From a checkpoint of a small transformer trained on Wikipedia.
Architecture: LayerNorm before each block, capped logits.
Each number is 128 + 32 x the weight over its row's rms, rounded and kept within 0 to 255. Layers, rows and columns count from 0. The size above them is the row's rms in percent of the matrix's.

# layer 2 MLP gate, 320x128, rms 0.0867, rows 42-76, columns 64-127
size [103  91  95 108 100 101  91 102  81  92 100  96 100 112 101  98 102 103 112  97  99  97 100  93  81 107 103  94 104 103  97 106  90  93  93]
[[162 153 101 171 134  98  78  74 106 127 195 189 154 140  74 154 104 145 123 140 121 147  92 138 126  64 125 186 148 162 143 119 192 112  91  99 160  36  95 132 133 137 146 182  66  53 119 123 155 163 122 142 111 101 132 146 100 112 123 142 124  77 149  97]
 [155 128 102 119 196  74 111  56 170  87 165 148  91 147 143 167 156 120  87 127 165 105  96 134 123 100 199 123 139  90 109 113 121 123 111  53 175  81  93 127 109 171 156 189 149  52 165 126 177 136 196 151 117 138 183 110 201 137 105 156 155 125 126  71]
 [108  94 103  97 206  96 107 119 181 139  73 154 120 152  98  89 118 110 135 132  88 189 145 126 116 109 154 189 146 145  88 122  99 187  92  81  63 130 100 105 175  68 188 143 107  89 166 108 105 120 158 112  97 145 157 129 161 114 122 135 138 106 138 129]
 [130 147  50  63 115 148  80 137 130  47 132 215 157 146 111 139 100 107 123 186 176 177  86 187 121  78  89 121 154  55 115 149  91 139  95 137 140 117  86 142 135 146 132 130 172 105 120 136 104  73 108 137 127 116 136 168 108  64  91 186 127 101 149  94]
 [146 106  91 101  98 115 122  72 142 145  77 130 148 155 137 145 144 123 130 112 135 177 130 165 156 136 155 103 153 150 175 154  91  91 176  87  77 145 128 120  86 175 175 127 112  93 148 109 134 152 127 125 126 195 104  98 166  87 170  88 148  94 136  96]
 [181 152 151 159 106  84  88 109 127 147  96 128 146 203 134 162 104 116  98 185 159 138 171 101  97  71 109 136 111 121 169 132  92  82 117 147 143 124  97 135  80 137 139 101 135 111 121 140 182  96 134 138 179 126 155 112 135  75 174 125  73 116  90 101]
 [ 76 111  98 149  91 156 145 134 157  59 145  82 186 141  85 139 163 100 206 102 100  88 105  94  92 154 134  76 137 136 147 130 180  72  91  81  98 157 131 149 128 174  91 128 133 188 121 204 147  92 111  95 146 180  91 166 124 101 118  98 161  74  75 144]
 [138 181  92 127 142 150  97 121 172 134 122 121 141 175 124 109  90  85 122 158 131 170 131 175 121 146 109 119 147 107 136 104  82 144 150 174 140 115 133 127 107 142 156 141 129 106 113 216 185  46 113  77 193 104 150 131  72  75 131  96 162 155 146 134]
 [110 147 117  92 127 103 135 120 150 133 133 136 146 190 128 155 141  55 124 135 160 164 143 130 119  72 146  61 107 148 109 186  87 125 132 108  95 138 128 102 128 135  76 154 100 164  86  97 146  49 146 178 168 178 127 175  75 104  77 161 162 159 153 174]
 [178 139 128  86 178 129 126  58 146 103 113  96 188 156  99 128 125  98 151 140  86 132  93 118 128 113 189 134 111 150  94 143  63 115 130  75 126 110  77 185 142 190 151 169 147 104 142 161  82  71 142  92 120 135 152 112 119 176  93 122 133 157 161 125]
 [115 148  82 118 122 102 158 177 176 133 115 156 109 142 155 147  56  89  99 208 129 155  74 145  83 140 101 150 163 127 178  98 111 107 138 153 116 126 130  92 108 136 148 141  77 133 111 142 127 122  88 144  79 121 116 158  99 146 157  97 148 131 153  95]
 [115 109 171 218 104  94  95 113  98 131 159 173 103 193 112 133 122 109 143 140  92  86 132  94 112 117 167 151 180 122 190 125  90 112  70 142 149 128 100 111 170 147 139 157  53 121 194  66 142 179 110 104 127 122 168  86 192 147  69 103 136 127 127 129]
 [110 119 103 133  85 142 125  81 145  57  95 112 127 155 176 152 164 127 123 193 133 132  71 106  95 116 107  81 131 170 173 164 143 124 106 117 164  87 144 175 175 130 117 157 119  68 105 129 159 171 167 175  89 127 135 149 116 153 149  80 137 150 152  94]
 [146  61 130 112 156 100 124 104 152 124  79 141 106 132 158 132 106 177  88 168 143 173 142  53 102  99 128 136 121 148  72 132  59 148 131 173 148 124  78  83 121 166 168 147  87 152  87 129 145  87 132 159 111  88 160 152 142  85 111 120 198 144 162 190]
 [144 136 136  87 123  62 116 106 144  77 124 136 102 116  99 100  82 169 128 153 121 141  52 124 120 131 106 122 142 153 158 116 148 129 156 137 153  89  59 146 103 163 101 145 105 121 132 122 139 131 124 212 177 134 127 126 118 171 117 104 142 110  91 123]
 [ 90 136 113 107  58 137 141 159 176 124 160 136 134 119  95  89 138 141 202 116 131 104 109 160 141 166 106 115 178 115 115  59 133 116 157 172 117 149 156 142 103 177  49 108 129 156 143 152  80 105 137 161 153 134 111 100  71 145 115 116 125 164 143 180]
 [136 158  91 119 129 142 106 147 128  96  95 143 191 148 113 148 180 124 135 103 191 153 159 144 190 129 172 126 134  98  69 107 177 155 165 139 174  91 165 104 141 181 139 176 171 107 175 171 139 106 174 146 114 135 131  91 158 102  71 173  73  73  92 136]
 [131  63 192 113 118 114 123 119 158 120  80 141 132 161 102  85 149 101 183 111 144 103  77 147 180  87 153  94 157 148  90 110 101 134 157 111 101  92  98 114 178 109 157 164 142  83 155 178 115 126 150 111 156 126 131 169 139 114 180  99 123 175 185  78]
 [165 139 201 144 121 125 117 134  87 128 174 114  70 155 208 169 178 127 143  93 136  94 125 182 139  65 140 116  82 116  98  90 153  89  94  94 172 111 113 156 116  98  83 197 157  93 119 117 137  83 190 142 127 135 127 117 103 133 131  72 140  87 106 106]
 [ 72 117 105 113 151  60 162 144 130 113 121 110 163 144  92  38 150  91 152 151 173 123 144  60 190 131 127 126 148 139 161 106 164  56 132 134 113 110  70 155  98  96 115  99 158 134 147 124  69 162 113 118 168 137 184 164 143 149 125 155 113 153 135  92]
 [138  97 193 126  63 144 103  67  72 133  82 104 118 148 132 177 148 114 153 158 115  96  96 130  85  72 150 116 128 125 126 193 132 138 176  74 116  60 117 133 163 164 183 149 139  62 153  75 138 128 165 116  69 148 124 132 181 112 194 129 168 147  95  96]
 [129 147  83 105 100  81 148 152 107 139 164 149 138 160 112 116 147 104 114 157 139 141  69 117 131  97 182  63 158 153 169 162 121 101  96 109 126 105  89 138 138 109 219 137 107 148  44 137 145  73 105 116 190 150 165 155 132 140 125 166 139 130 159  60]
 [100 106 154 116 149 114  89 180 146 128 102 155 126 118 154  87 117 131 134 173 102 160  77  85 121 169  84  88 143 162  93 167 182 135 162  86 173 145 131 164 150 154 159 116 119 151 141 158  93 137 120 159 120 121 181 168  90 127  71 116 118 117 142  51]
 [103 125 104  75 177 141  69  98 148 155 138 127 125 125  74 106 113 144 111 143 171  84 165 102 140 122 153  89 126 125  94 108 147 116 131 125  57 110 170 132  98 176 147 168 107  87 132 164 108  90  95 135 172 143 175 180  68 135  89 141 144 104 128 124]
 [141 153 154 137  96 130 122 136  87  69  82 168 176  99 147 116 140 140 102 137 131 108  83 124 123  68 103 163 114 132  87 115 119 134 161  87 163 115  96 164  62 133 101 134 139 142 125 174 113 167 176  76  83 152 145 152  68 152  78 144  88  72  70 145]
 [132  81 105 132 161  87  90 161  88 128 113 102  81 137 102 104  86 101 140 121  99 181  84 208 111 133  71 124 151 106 164 147 176 109 115 185 123 108 184 144 143 122 173 130 121  85 149 149 135 156 171  95 148  74 164 138 164 154  90  90 116  85 160 112]
 [155 193 124 108 122 112 131 148  76 109 167 154 140 148 111 121  54  82 145  94  77 137 115 188 128 143 140 164 102 115 149 104 186 137 128 147 108 125 125 104 115 172  56 143 146 103 102 114 114 154 178 112 121 128 112 164 129 143  97 139 155  96 113 113]
 [157 105 120 124 134  86 112 111 124 165  96  69 141 103 108  91 148 100 181 110 150  97  95 184 122 133 141  76 166 188 169 146 122 135  99  65 156  70 123 146  85 171  60 113 112 128 151 122 117 169 163 146  69  99 188 123 146 113 134 140 171 148 121 101]
 [147  60 152  77 122 151 119  45 124  97 126 106 132 132 116 137 207 147 107 131 104 104 144 143 189  83 129 112 124 134 125 187 125  95 143 149 156  78 180 119 108 142 133 184  95  84 102 106 105 135 101 113 174 136 146 143 156 133 139 170 130 123 138  76]
 [124 194  92 147 111  74 148  93 146 108 166 149  81  86  93 109 101 139 162 147 166 172 170 176 174 137 102 159 100  77 160 127 117 136 164 109 125  74 108  90 176  82 145  85 126 124 134 114  63 181 104 137 164 117  86 137  78 162 143 111 111  94 146 139]
 [156 110 131 147  84  72 118 104 152  81 139 115 137  80 174  82 112 145  73 164 127 100  92  89 146 114 119 157 136  97  76  85 159 112 132 113 142 111 101 152 145 115 175 138 127 127  81 133 109  75  84 143 118 125 194 121 103 123 213 132 150 141 125 173]
 [135 154 162 147 105 154 143 138 138  73  90 170 144 104  87 119 155 168  64  92 147 160 149 171 184 130 127 129 192  91 144  68 195 151 135 185 140 131 105  87 101 164  71  51 174 116  84 171 117 143  61 141 100 125 121 129 116 141 106 129 119 114  70 148]
 [135 151 128 124 180 169 132 129 160  71  94  82 103  87 141 137 172 110  83  92 129 161 145 202 159 153 110 108 103 164 141  96  57 118 103 105 109  88  90 154 108 164 195 118 106 109 196 124 121 134 147 114 109 102 140 158  98 173  49 118 118 132 100 143]
 [156 137 119 119 165 162 109 125 127  73 123 155 112 156 116 123 104  70 146 154 179  95 138 107  82 127 152  91 110 119 114 133  58  87 102 126 113  97 104 100 167 212 143 156  87 117 113  86 102 114 139 172  80 118 164 158 145  79 122 166 106 203 150  73]
 [100 120 151 140 115 101 105  90 139  61 150  78  89  89 108  71 106 161 132 145 101 123  87 105 111 129 105 142  74 123 100 118 145  64 182 130 139 142 191 127 109 169 122 130 112 156 150  79 126 160 150 142 215 197 165 130 111 120 131 147 117 141 153  76]]
# layer 2 MLP up, 320x128, rms 0.0884, rows 42-76, columns 64-127
size [104  99  97 104 100 100  97  99  89 100  95 101 102 107 105  96 103 103 112  93 101 101  99  92  91 105 105 102 102 104  97 109  93  95  97]
[[182  85 151 103 107 166 124 135  91 145 128  88 165 116 132 174 168 199  79 134 185  95 137 122  96 108 149  90 143 151  70 143  69 145 126  93 128 122 137 117  76 182 147 195 109  68 142  86 128  97 133 124 122 109  67 211 188 161 114  97  87 109 105 128]
 [114 129  92 152 109 107 113 148 166 127  71 134  63 114 108  76 122 140 108 132 177 163 154 124  92 187  97 151 190 119 174 115 147 206 162 126  86 143 103 109 158 124 141 132 107 150 169 153 135  84 165  95 156 104 147 118 129 155  75 122 142 138 152  86]
 [121 168 191 160  89 123 137 148 120 116 163 125 203  93 172 195 160 183 162  96 147 157  97 106  99 129 133 101  86 113 157 144  88 128 127  79 147  94 143 121 136 141  52  89 168 134 157 125 152 114  83 131 184 135  84 123  99  61 123 155 151 123 111 163]
 [149 124 147 161 143 148 130  72 113 170 137 121 132 117 146 127 146 130 114  88  77  93 168 143 110 157 176  64 148 121 127  83 180 151 145 118  91 141 187  97 117 138  61 143 142  94 132 197 119 217 106 116 145 176 108  92 126 170 157  69  89 147 118 129]
 [134 140 137  48 188 164 127 107 105 143 148 122 133 110 163 146 135 163 173 111 146 107  87 104 122 145 135  97 118 129  81 120  96 170 139 107  76 126  90 136 116 157 108 181  86 101 108 117 117 139 121 187 120  54 105 196 126 168  61 165 119  49 113 121]
 [150 168 166 113 136  86 141 156 103 181 154  53 120 158 148 167 151  68 110 115 135 121 133  47 114 111 127  80 119 113 125 183 116 118 156 143  98 152 143 154 129  85 143  43 130 182 165 168 116 167 190 118 152 122 144  97 123  97 131 110 119 114 125  89]
 [172 138 168 109 119 108 130 163 115 234 140 181  83  76 165 111 109 109  78 145 122 161 147 133 140  72 117 146  87 143  94 137 110 158 156 175 163 110 147 105 137  97 127 155  91  70 124 116 110 150 114 170  82 128 157  67 114 132 148 156  92 159 186 117]
 [140 198 123 140 149 125 104 115 131 124 130 106 143 177 106 118 124 103 168 154 102 183 141 155  92 148  85 165 136 123 128 105  98 179 155 181 114  90 113 150 128 114 123 114 150 130 126 212 174  90 107  65 183 111 143 140  52 108 144 115 108 138 154 129]
 [ 98 142 144  91  96 135 147 114 148 128 104 117 119 176 108 121 120  81 159 119 175 144 162 156 104 129 149 157 123 123  94 165 104 135 131 136  66 145 166  62 178 117  31 114 110 173  77 162 153  50 118 156 167 136  99 175  91 111 115  99 140 142 171 116]
 [108 114 147 193 108 143 146 137 161 115 168 109  91 103 188 153 115 109 102 122 128 129 157  97 118  76 166  94 124 138 162 136 136 157  98 135 179 140  98 140 185  93 131 100 121  94 100 133 157 107 124 125  58 143  90 149 202 128 125 132 104 126 115 152]
 [120 127 144 170 151 217 140 124 121 142 168 124 188  99 117  84 189 153 150  64  77 153 197  84  98  93 175  71 108 146  69 139 137 174 116 159 115 128 131 160 163 103  95  81 150 136 150 122 148 147 186 148 165 146 115  92  95  59 110 140 119 106  98 176]
 [140  92 140 118 139 143 170 150 128 108 127 100 174  97 134 140 115 137  64 176 211 134 132 184  85  84 149 127 129 103  94 142 119 201 204 117 130 115 100 113 133 140 110 163 149 125 116 152 105  77  58 164 161  53 115 142 103 135  92 144  96  98 135  72]
 [ 81 150 153 103 131 150  84 107 145  99 106  96 129 173  89 131 197 103 169 139 140 125  86 134 102 162 106  53 122  75 130 131 146  87 150 124 134 180 173 111 145 157 152  91 140  83  63 126 132 148 168 154 158 140 118 127  64 126 110 139 201 137 142 116]
 [166  94 172 172 122 102 109 175 144 172  54 200 115 142 142 123 174 141  52 140 119 110 166 135 145  84 160 162 133  68 123 140  77 149 155 154 111  71  23 118 108 117 106 158 149 143 164 163 156 130  91 116 142 157 138  93 126  73 132 111 183 121 139 195]
 [111  88  58 127 118 134 102 124  62 165 136 140 179 167 119 112 116  51 129  97  82 163 163 123  68 121 169  96 131  42 197 146 126 115 141 152 133 122 165 146 154 117 156 128 148 127 154  78 144 123 121  66  94 109 173 117 138 178 170 135 114 144 144  64]
 [171 109 147 148 176 113 109 123  92 137 135 129 128 156 180 166 112  92  33 174 123 142 166 109 118 101 122 122  75 162 142 184 137 111 114  85 146 148 107  82 152  88 199 162  76 107 121 110 145 155 138 107 111 160 181 143 160  90 130 160 126 118 100 104]
 [126 140  72 156 153 164  77 121 113 127  94 157 147  96 101 152 111  95 138 107 127 162 101 138 138 139 125  99 104  91 165 103 183 212 134 152 119 179 143 108  88  92 120 100 166 107 139 182 100  88 134 173 116 168 175 180  98 160  75 195  95 119  84 177]
 [144 106 116 129 136 178 160  75  46 172 191 145 149 136 108 132 160 171 120 119 142 130 162 103 119 173 125 153  77 132 116  94 118 164 113 142 141  80 149 175 172 156  91 120 227 117  81 107 120 155 128 238 139 113 106 103 146  69 124  73 167 153 131 139]
 [158 153 146  88 147 163 100 119 173 124 108 158  67 142 152 139 182  78 116 108 162 103 116 159 143 102  96 114 149 124 137  82 193 114 106 110 103 164  81 128  71  97 130 128 115 128 175 125  46 137 155  86 154 130  73 151  92 118  89 103 137  74 133  82]
 [181  96 180 172  91 162  81 133 124 191 113 134  90 111 115 175 101 123  97 130  81 112 120 203  90 159 125 136  93  99  62 120 127 181 135 142 105 162 193  82 145 133 140 127 159 119  92 112 157 109 168 112  82  96  54 104 124 117 145 124 112  97 125 167]
 [152 207 160 114 205 179 136 153 163  91 155 103 123 125 174 127 118 121 100 104 204  78 167 158 131 107 119 158 132 131 115  64 146 112  95 157 145 148  92 122 110  97 129 156  88 149 151 160 121 169  93 161  73 137  96 144  87 150 112 134  67 104 140 116]
 [118 146 133 133 113 149 143 132 140  72 183 151 159 173 120 118 163 173 151 135 103 135  89  95 170 122  92 107 100 143 139 168 169  76  74  94 109 131  93 115 154 134 155 118 155 126  65  98 159  60  91  90 190 170 176 126 110 185 110 127 166  98 145 128]
 [153 103  87 154 111 114 203  13 131 132 154 127  97 156 100  93 128 138 118 139 144  94 114 177 161 124 177 134  82 105 127 142 123 124 139 134  84 120 111 133 116 141  95 131  86 120  91 117 171 107 140 140 177 157 114 135 139 124 206 105 148 111 139 148]
 [142 114 166 173  74 129 190 139  95 130 102 109 135 113 196 130 123 106 125 126  85 141  71 129 122 131 108 182 162 130 143 167  95 130 129 145 187 153  68 124 162 100  96 103 140 152 119 102 160 154 163 116 103  99 100  72 183 116 182 114  71 134 125 149]
 [124 110 152 140  96 114 131 126 159  84  47 159 172  61  93 120  96 201  96 130 131 134 111 133 110  87 122  92 149  82 113 151 139 148 127 109 142 171 103 168  77 117 128 122 165 147 103 198  96 158 182  85  53 142 145 127  87 145 125 164  94  82  65 148]
 [128  67 157 126 146 126 113 166  73 125 143 147 126 139  89  67 104  68 125  85  89 159 126 210 150 112 116 117 163  57 113 180 113 141 161 174 131 122 124  98 161 158 148 131 133 111 107 147 117 105 113  80 110 159  95 145 165 137 129  84 139  84 148 143]
 [143 145 111 125 140 139 107  42  83 136 166 131 122 112 193 139 181 145 137 127 106 130 110 100 100 172 116  82 133  94 128 144  80 179 123 137 180 153 109 109 131 136 173 133 129 117 112 111 199 142 140 171 113 145 117  81 148 140 158 159  78 122  80 154]
 [147 102 126 133 105 148 152  90 125 111  63 133 128 210 103 120 143 165 104 109 169 174 151  80 113 134 186 106 124 133 113  72 217  93 149 111 123 156 121 103 120 152 137 103  63  79 188 135 178 137 110 167 152 117  87 153 159 109  96 173 112 123 161 108]
 [105  72 121 126 116 114 147 119 111 129 103 109  67 138 127  75 129 120  76 122 183 113 137 120  94 148 123 129  67 111  87 166 120  90 121  94 117 153 145 154 152 132 160 104 165 136  76 141  98  83 119 113 173  94 145  91 105 123 192 175 178 176 179 146]
 [119 117 114 141 120 118 110 131 133 137 125 164  87 114  86 142 110 117 184 183 160 169 148 130 150 176  78 173  68  89 156 153 175 200 134 119 135  93 128  69 129  94 127 122 159 137 156 154  63 194 140  87 160 125 147 102 113 164 130 190 101 112 176 139]
 [ 85 114 144  99 189 150 140 125  75 160 124 127 101 151 103 170 147  71 177 108 123 156 160 161 121 148 183 109 135 156 166 176 104 126 136 138 126 132 153 119 144 170 112 128 117 117 187 126 163 159 155 138 122 120  65 154 148 168  52 120  98 138 121  64]
 [147  78 120  95 109 122 148  96 105 162 159 126 120 140  55 148  88  66 127 140 149  97  65 102 123 103 151 147 138 144  92 199  89 136 162  87  58 155 223 125 176 127 152 160 121 159 157 185 120 126 175  97 153 122  97 160  91  99  98 139 138 126 154 123]
 [126  92 152 142 120  44  81  98  86 134 206 180 162 189 138  76  99 164 180 160 142 101 106 100  69  96 173 127  98 146  99 139 154 125 139 126 150 147 104 120 171 108 118 102 153 125  66 132 117  84 170 165 107 103 126 101 136  81 160 101 158 125 170 154]
 [157 156  76 113 158 100 185 127 198 109 119 104 127 114  93 123  97 122 104 112 200 127 200 146 109 159 121 122 140 127 137 127  69  98  76 166  86  86 102 124 105 150 137 157 106 148 142 111 143 119  98 163 162  88 146 226  65 109 127 179  39 148 161 125]
 [149 149 135 151 124 152 139 138  95 175 114 188 165 183 161 165 148 117 117  87 130 139 142 137 103 121 143 124 193 154 107 113  93 181  89 131 144 117  57 127  90  66 177 135 104  99 126 166 156  69 106 149  54  93  63 100 130 163 124 125 136 115 103 205]]
# layer 2 MLP down (transposed), 320x128, rms 0.089, rows 42-76, columns 64-127
size [107  98  97 101  98 100  96  96  92 103  99  96 100 103 103  98 106 101 107  99  98  97  99  95  95 100 101 100 102 100  99 104  98  96  99]
[[ 82 191 139 110 170 107 119 177 135 152 119 132 143 192  79  35 104 163 144 142 114 123 122  99 158 108 126 132  78 122 128 154 136 154 142 131 121 132  97 139 159 106 121 160 144 122 109 136  65 134 125 134 106 159 128  44 163 131 165 127 132 204 152 119]
 [170 131 103 123 105 134 130 118 131 122 176 131  72 152 116 219 128 110 120 103  84 106  62 140 189 103 157 181 140 113  70 111 153  92  81 127 192 115 197  99  94 140 151 141  86  70 106 130 156 128 175 103 152 125 147 115 156 167 110 131 125  84 161 123]
 [150  97 157 102 168 140 112 195 190 106 105 122 114  73 165  75 167 168 123 121 125 169 105 128 128 150 106 124 138 145 131 144 136 163 101 127  80 171 101  89 182 146  97 120 142 154 140 161 120 115 102 165 156 125  55 181 117 101 113 128 127 113 154 108]
 [128 135  91 141 113  80  83 168 105  57 157 114 141  92  61  81 135 119 128 164 111 149 118 123 211 139 119 104 119 117 111 127 141 126 172  75 127 135  65 146 167 131  99 112 118 127 141 203 130 151  69 138 146 144 159  93 178 140 138 139 104 154 141  75]
 [108 128  92 109 146  99 130 155  97 135 116 114 142 179 120  38 134 158 151 109  91 121 117 130 148 123  50 104 114 147 111 196 117 200 148 111 124 148 156 164 143 138  92 113 188 154 168 171 146  79  83  98  80 135 144  80  99 143  53 171 141 139 132 141]
 [157 173 144 119  96  98 139 185 114 124 171  92 164  94 151  78 151 118  83 107 129  51 114 102  51  94  87 128 107 174 126 104  77 138 112 123 113 128 134 161 156 145 157 140 104 151 141 127  79 153 109 143 153 119  70 109 130 144 131 112  95  85 110 111]
 [158 196 107 103 143 117 103 146 117  73  84 114 134 135 119  24 115 113 121 150 141 107 100 140 147 142 132 107 157 126 160  75 132 119 180  79 126 232 138 101 143  79 139 122 141 157 142 118 127 149 168 107 151 115 159 152 123 177 108  40 106 200 147 128]
 [179 161 108 134 179 173 145 135 106  93  96  89 136 142 176 223  63  91 148 113  70 185 128 136 105  96 102 120 108 115  93 113 119 121  84 168  99  93 181 131 147 121 159 144 152 124 136 119 163  89 114  91 178 100 139 172 134  89 171 130  79 147  67 159]
 [148  63 142 118   7 100 149 163 117 115 149 113 167 113 143 207 138 115 135 167 126 140 163 132  91  77 148  82 103 137  91 188 149 129 127 118 125  66 131  63 175 110 115 165 128 129 111  80 162 104 108 127  96  92 148 163 135  93  82 134  98 144 117 191]
 [132 142 149 106 118 130 136 107 134 155 153 117 126  94 160 104 131 151  78 155 187 135  64  93 114  65 113 141 112 115 152  93 121 127 163 109 141 193 134 173 149 115 149 118 150 126  87 114  95 117 172  84 126 107 138 126 126 159 147 160 154 122 107 116]
 [ 95 160  89 139 132 143 147 147 179 116 198  94 165 115 117  94 181 133 107  71 114 157  80 141 113 119 116  98 187 101  87 173  84  89 112 128 130 119 100 148 104  74 120 114 148 152 106 159 122  63 179 143 131 114 137  95 124 136 162 124 150 106 158 112]
 [117 149 174 174 116  30 160 107 117 146 114 109 111 149  75  34 128 145 166 101 102 157  99 163 144 149 141 147 109 148 148 138 111 100  75 143 155 101 121 153 179 134 163 148  65 159 107 140 135 123 161 170 131 176 151 175 117  83 130 124 159 163 120 133]
 [116 124 143 141  83 159  88 147 141  80 146 127  93 169 179 153  98 166  99 127  62 124 119  82 169 110 174 132 150 197 131 118 176  94 140 167 145 100 133 110 114  97  90 155 127  64 143 164  58 105 137  95 130 123 134 170 163 130 103 127 144 152  94  96]
 [175  83 125 112 120 130 106 115 172  83  95 114 170 153 167 130 109 142 118  86 131 121 129 127 100  76 134 111  88 135  90  82 126 143 190 116 109 118 161 171 118 141 120 179 163 105 139  77 190 185 125 144  98 148  82 135  94 127 142 162  79 103 141 224]
 [ 38 110 158 114 127 163  93 177  84 155 159  94 157 140 139 174 138  94 124 211 137 180 147 150 136 147  91 112 125  90 179  82  80 110 142 146  94 151 139 137 131 120 189 117 100 173 128 117  73 159 101 148 107 136 168 134 143 142 132 145  53 116 162  57]
 [149  91  95  89 137 123 103 143 154 133 108 139  98 137  94 101 132  60  78 150 145 115 152 163 127 142 118 142  90 181 175 112  99  65 156 109 103 196  72 104 136  77 184 114 114 167 165  92 137 154  82 104 156 125 142 169  96 124  78 142 105 122 150 133]
 [141 135 127 117 126 115 149 147 138 165 101 176 164  75 105 255 107 161 135 104 134 166 150  74 140 126 121 138 116 119 136 165 113 126 211 135 153 103 137 128 153  99 112  88 114 136 135 132  94 165  90 105 127 112 117 111 134 125 134 168 102 110 122 128]
 [ 67 152 149 160 169 122 100 179 209  89 124 135 220 138 121  65 144 129 176  87 129 130 159 145 189  95 125 101 116 110 146  95 111 146 151  87  50 113 103  94  82 120 156 151 119 119 156 140 127  92 134  76 146 149 130 138  72 172 146 150 106 105 139 141]
 [113 151 115 123 136 161 115 136 134 110 114 146 103 149 152 244 153 149 118 139 106 211 139 132 102 152 159 147 105 102  82 121 124 151 191 147 148  81 135 132 102  69  85 179 135 114  84 126 100  73 173 107 116 188 112 119 165 159 113 124 152 111 103 119]
 [ 90 157  91 153 105 172 111  93 181 165 108 177  78 126 117  83 152 155 114 154  91 135  96 120 117 122 123 128 100  59 162 110 135  86 183 147 139 183 147 145 140 159 133 159 120 182 115 182  91  77  90 109 147 135 144  83 129  88 136 176 191 111 137 137]
 [113 176 144 132 136 101 106  70  88 102 103 148 119 116  84  16 160 173 134  64 114 133 100 153 148 159 154 153 147 123 123 146 104 134 142 118 131  99 159 119 139 160 103 131 168 179 104 124 145  74 115  88 128 108 142 115 107 101 148 140 181 140 104 115]
 [149 128 117 112 113 146 133 117 113 129 167  57 141 121 131 161 117 142 160 130 144  95 109 100 147 112 111 142 154 161 126 105 126 149 117 184 163 124  51  75  93 101 144 144 104 149  75 119 168  80 141 132 120 120  88 210 180 132 131 146 132  93 112 174]
 [145 128 148 119 115 137 199 115 131 121 107 105 106 106 115  47 100 104 112 127 145  87 136 153 162 157  86  90 109 136 158  92  95 131 162  65  67 142  97 123  92 147 125 168 119  92 111 170 165 109 151 122 165  98 115 130 134 100 165 183 158 172 120 152]
 [103 127 112 147 135 191 138 107 130  88 116 141 112 146 164  27 153  80 152 123 137 116 124 136 180 159 102 141 152 131  89 105 145 112  35 150 108 124 132 110 101 124 163  32 104 126 147 162 124 172 169 122 160 179 129 190 120 120 146  95 128 111 147  65]
 [117 146  99 140 107 174 142 107 103 160 126 114 166 146  70 154  90  70 138 156  83  36  92 156 114 119 116 162  95 120 129 113  85 176 139 102 223 113 150 192 128 105 159 146 121 133  54 120 128 104 135 102 120 108  96 154 172 115 141 110 153  93 105 127]
 [159 121 139 183 177 165 113 125  78 103 110 110 146 136 128 211  85 134 182 114 117 159 180 142 117 163 100  89 145 104 188 127 182 117 192 116 171 178  90 126 130 119 146 103  79 107 119  97 141 118 106 177 133  90 177  95 162  95 139 126  93 153 130 155]
 [103 157 139  64 126 109 167 109 158 110 124 136 175 115 129  99 118 131 168 115 123 141 126 123 126 144 106 122 113  85 119  56 102 150 110 173  75 182  80 164 147 164 101 136 126 162 142 147 102 129 149  93 126 153  99 117 126 116  81 126 109 154 172  80]
 [124 166 114 112 117 112  95 148 156 129 131 131 115 140 103 118 119 101  84 145 100 146 138 145 161 106 137 156 100  90 107 110 156 118 146 105 159 113 116 132 105 114  89 116 137 124 111  98  99 101 113 117 152 129 128 110 102 142 111  90  93  84 151 135]
 [162 134 142 145 126 173 154 104 161 133 150 139 134 160 136 183 102 106 139  92  87  61 107 113 163 177  95 111 144 131 131  77 121 102 111 136 157  85 147 135 128 110 153 120 133 106 131  90 133 133 105 151 115 191  87 171 141 171  99 140  43 132  89 149]
 [134 129 150 141 216 160 146 137 123 107 135 149 101 113 135 197  93  91 150  46 151 140 103 159 135  97 134 124 176 177 162 130 172 131 128 103 146 105 130 127 145 102  67 110 138 124 178 127 144 118 145 131 129 108 123  88 184 137 148  99  88 127  92 166]
 [104 115 173 148 105 135 123 193 116 105 133 121  89 125 116 131 152 146  56 162 149 205 145 175 123 108 108 143  87 125 145 131 108 130  93  96 116 150 171 169 147 153 106 136 122 170 150 129  56  81 152 144  97 113 214 176  85 143  98 116  72 134 105 129]
 [119 126  95 106 115 107 139 188 131 158 127 134 129 148 148   0 158 108  96 107  79  71 118 146 100 137 140 167 141 182 144 104 114  91  90  86  89 173 116 162 121 154 136 141  64 145 150 156 187 160 125  96 146 149 111 102 164 144 152 144 169 146 164 112]
 [110 142 163 144 151  95 127 133 137 174 157 193 166 172 110   0  86 106 168 135 150 125 138 107 126 146 151  96 126 126 168 104 160 113 143 145 105 135 109 111 161 106 142 108  99 135 127 157 109  97 141 174 123 154 148 162 111  92 123 104 133 154 176 143]
 [119 149  93 139  83 112 169 181  97  63 146 123 126 187 117 184 164 126 123 177 161  71 145 120 114 165 120 138 105 133  74 186  86 127 151 121 103  91 124 105 148 150 129 156 119 137  89 109  93 147 103 125  82 117 142 102  98  93  91 146 104 203  89 151]
 [185 108  75  44 141 134  92 170 127 123 101 129 140 109 111  88 117  73 137 123 164 180 140 150 146 143 161 143  94 166 103 121 132 153 143  89 121 119 130 166 120  86 149  90 145 192 155 138 115  95 141  64 150 146 106  91 141 138 142  87 147  59 195 147]]